Weights of a small GPT-style language model, trained from scratch on English Wikipedia.
Training: 81M tokens, 5020 steps.
Each number is 500 + 25 x the weight over its row's rms, rounded and kept within 0 to 999. Layers, rows and columns count from 0. Numbers have three digits each. The size before them is the row's rms in percent of the matrix's.

# layer 5 MLP down (transposed), 256x64, rms 0.0984, rows 202-255, columns 0-31
084:509480520510493522479449520492482488485537520539451498525481494500503466500480521499494505531498
108:488491477487485512456531474491472492473483513511491507526504476509483496529498493514444528495512
099:493495469512475498490514492512506472517523495481472472473502520495497495484525494483476508481468
109:519495503476499499459524545472507463507496505514511495533532564536501570469533509493498501491544
090:508510455491522443512504542518515554512472483513471551476472521493526472527517503470445503463488
098:500493443512522512453526493495512536527481487489485475518509531472468478459522461535510514523495
107:496483499480485467496536537472463516518510448508511492495509528492537452478472477433463515499501
104:477511489521535493520499512506501523481484525515514501452504512465490498491519479518461527439462
108:525507471510482499437503483513537504497498509530500497527533451531478489532511527493481514500501
075:500517504525523500483480478469484496505480495541503527492522468515526470474477551504473549470502
100:519483551474528474510447493519489450545509485518493502500466471522498514527504481481526471515517
089:503530494465517540509471511487514514514538500501484508449503486507502534490504511552496496493502
112:482484472507460522477552516472490447516427447498546503516533538480560513522530473520519510509490
092:496507512479550542499500529477497497472486481500546521493499518466490536495497516553520492483501
093:542517458494511485488528527467474444503511479509483513492475482496529495490493512504488512490504
106:477503501489473459477525505516486506511492509539484475477506518531467459511431511508539477563513
095:472530472525496510460508512498454498525464514441517467483528455539477498517497494459537485476563
102:473427524511534444507494527494510545515496487512498519507502471522486493491464509527499495490474
097:500513524481513530468493466545452501530492523541459505507487492526479485496522476483493475507550
116:521518491505493504487462511478463512487451514482484512498490498469532462511498530519496487476470
089:476502479508489504515528507525455474485479462528486516499493477509510527472500524485523551435513
092:484551499531521480518491462522449451525502482475553501504485486555490487474505493473528480443500
087:462465530497518452513522458571497553517512525477516515522479505474491514514519514510490518505473
097:488493510496529532527507537484544451504545502475508509528520493487490509529467458518519486492525
101:497502500516507444501484482474500526475432546520516483506499512477493478545548510514512523483481
087:509508495489543490478519490489484513533443525483480539529536479541529492520536498489452458456470
107:505496508476515459520527429492517504515533463544532528495502520499506497508515545484477514546443
087:529496497502466514519505535468513491472508504477462500469496525529488506510475476517486475507482
091:490523535482529513503509539514471521529500458480498570529472500502487497432505514490486523483480
106:486496486517458480518513551472455506498494541506490518507543513512479475489460534512507494496513
086:515471484506541481516528506479506528499486460507442512482495558537522506481509474521485490520513
090:486486499485508478501471563522522468485511513526493508498457501478514479502461543473489498504467
101:463498499548503488482517500504500562521442518472474514469538518502507492491540472524482479484512
107:478489533484515532512489527503464480514474525530506454521520521515467486502497524508532494497533
089:522540523506492466513529461486489549516519486521479528424483517508496490500490496470437533501518
080:477509500514552515509511472425482518496489518493523492519514491476491508526505476542461466507477
095:500493523486531475483515530468504499479477464522450554469524510505531488518426500522485511480507
102:483476524553515505476469500512474530498515507482503482479486503549496465443523458465493534463524
088:528500472485502488442513490474486447499530475534470515503490510515493497507484512475494491520488
112:489491549469548480510448500480484541508524484531479510478504443506503484467500516510508483530527
070:489543552499515479475491460492450494539447469492529497527518497480463476500522471510506515463513
100:495533482577517487489513483492484464499502497477445511487552496435520525490486469463537490508512
093:522519478465527523467537498481461536466508490512530447529547513521445529492489483513514497492514
091:514473502501522488502496488536508530436477492482500542504523472458501513441498502537564502468477
083:484515504525519556508517516474486472468545497479485514497545505505474461499529497497461495490482
122:492451503496495516524511515530483509504479494532492459494465510518518475505517506504523515481487
100:525533550512502501530472536482503431492476541499516469507475495468510517491523514442540479491488
100:466513532497551500509513523490487497495506508506513491523485480467500510491519498513510485457501
091:508541494509509495544474528500513444509511460508433536489493540493500465516483494498535498475503
117:529489551469508508493500467466549466473506544471537500517514502463518510541498498494525466496502
085:476547500473538526511509477474486482468502472534506503530463480561516505474504532508461513462511
107:500491463538542503443510490509512441535490508511539499480533533489507541501467444486518466515475
097:513471493489479487495458528507518466501498489519491522510501504480543511518482470490517523521516
124:505479505457457498531488522533447515485437507522512498508480522473507454504501541494521530504492
# layer 5 MLP up, 256x64, rms 0.211, rows 203-255, columns 0-31
107:514519515506485501497533471463481492495547499485523555536494467517505494486517512511510450507544
094:508505476529506489491510524512495456526499483515466489493499505523539542459497522509501549497492
101:536487491512478534511495532480485569516512477501483500429476501500530525488503528510491470501483
109:504497491494496534531513490498491492476489470520506435534485528513523543503424508507505496524486
096:528504521483500477499443516476509504515484496496510492535502485491536470485498512468480447521473
106:516507529495498513469476482485508509489495492492459528487468483491531509482513529501516480515494
106:490479490518458485492500484473519516483470462555522508496494539559499488550477518501514489462523
107:462478534526448497520496475466512507493520472513501517522496501489490503507518503500476491518479
074:450493469515471500540471514529552489508547526474489528448533505465504495528520473505512461501488
100:534522431469462497490532502515509500455458475492495514515534502508515456485470512508458509474529
102:465480480477495456524490522522495487482517541483473497462525493495517526481464483476513469474515
113:502518475528484525465481518492513544457497489469525477534522491450501510477479528489524476502535
092:504543518506511517495547459513485492500487542505514527499512484523527512569454471469473466530524
091:472500512460458524471448455515499511535555506496481535545506474477488499506513503505500528526503
118:507475505505504535525468540491498480512478471516494511483503485454540510488478478527525517460487
097:510505468482473476545488481488538502492518463543501533488513516477480515521499428526500527503493
104:485533539491464518492527485489540480512538502489534510472522471510500502481449501494552518504474
090:489486530481430490498467515453546471479520504504466510489486505524481496497499500506546480524478
111:482489525508466481497496500522556543506463506542572475457524482506512524547474493511469533484505
090:529468503497527523511456552530481492474479520510525496528480513509538474504493548438510491473475
085:534500514470503487464499509540548525506469491530476505510453513488490523502510473523470506506512
090:502502467509478508515473533514510529521518476526510503446474552486520487505451513494522503510455
103:528501487522521505500542488493537478528473459518464507463483467536471493507509462502500540551461
088:533518485536442535476465479520527490512495462505515528455502500496529499503511525498487498525537
096:503518503483477490443557521479522495489524495462513500535483487547505494444473492468517525549490
105:529490506476478494476444514513500477475480505512503508544511543501518512555513478489516489507448
090:521520444489520470533459486524505456464483475490557509550504499491502497513497525507518508507507
102:495507487520480513466522562507501498505557493473532508478501500531519480524469497550527504491494
100:529455500500483481489508503480547459475527456507494499477501523489518477509494476504495544532497
088:490485482485501522503460475526531493505478519458541488470509533506501550430496477498476501520499
105:538492480506532449496530483526495524525491483569516481492505492517476509474482451487509487503508
107:518497507502425471514482495544539485482511504516550487473491469527495516471477493506510543491502
107:504490528496520531473461476535518450517519488501489456511479457497525495502510529483506521491519
101:517488508473471513468502574439523503526497497508511515541492523520535477493505480536441481518506
088:487493473506490512486520514532515532484473507515527484500518491530460464494466541508570515535540
095:481487517451506558507487545476484515498543499448532480495461489531497469508489502485495484468503
099:504496525480457473537493513505557504495508490517498524492485496457514500517469562508529480552478
095:494464544511499522516471496530493539523549496521476486476492458496475502487491508403510484508541
110:527541521497495545499468542510479480526508505486499479506505491502507514499447488473500509488510
069:546485481483527528524477446508482480496520510487481467458519514479492518490517476466497483478521
098:469525470541505507486527490504473502550504496531524479447556485511531539488482510492479471534524
100:483532561521509475522502510500525467480477517505500504524497510459524491509456487491455494510473
095:492527532512510519524482516453506469445482492500481506506424520488506510517491506576498562511496
084:451498517456481476486474515497528524508522511490537492512472511480520498495503492516521448508536
109:492478495538501511458511486504512468492522489526511479494541519518502530489518486468486474487518
099:504478507477485521439531498536508536489511508505484545485539476505517471485463466553473493481527
103:552471485480460508516480479537515505525533473545458486497538514502481529514487530527470513544485
093:499457488502522497564509519490534496483531510516567489466497480479539543486484503472511492491545
118:469511564504480463474474488491493473527511473511510455536469510506539520527529481515519458526482
092:508492508497535508476521498507551480531484538468495491431550484480512527493487487505523494503486
116:495511500522526505506474478507533489497470532488496482503560507484492522471469476498522461501465
095:507536462485468499503547451481492495471513481502489465497478507560451485529508465471467499525490
109:513493480536506482513483432496486516506516502508515497499489466476477473479510462497556482521548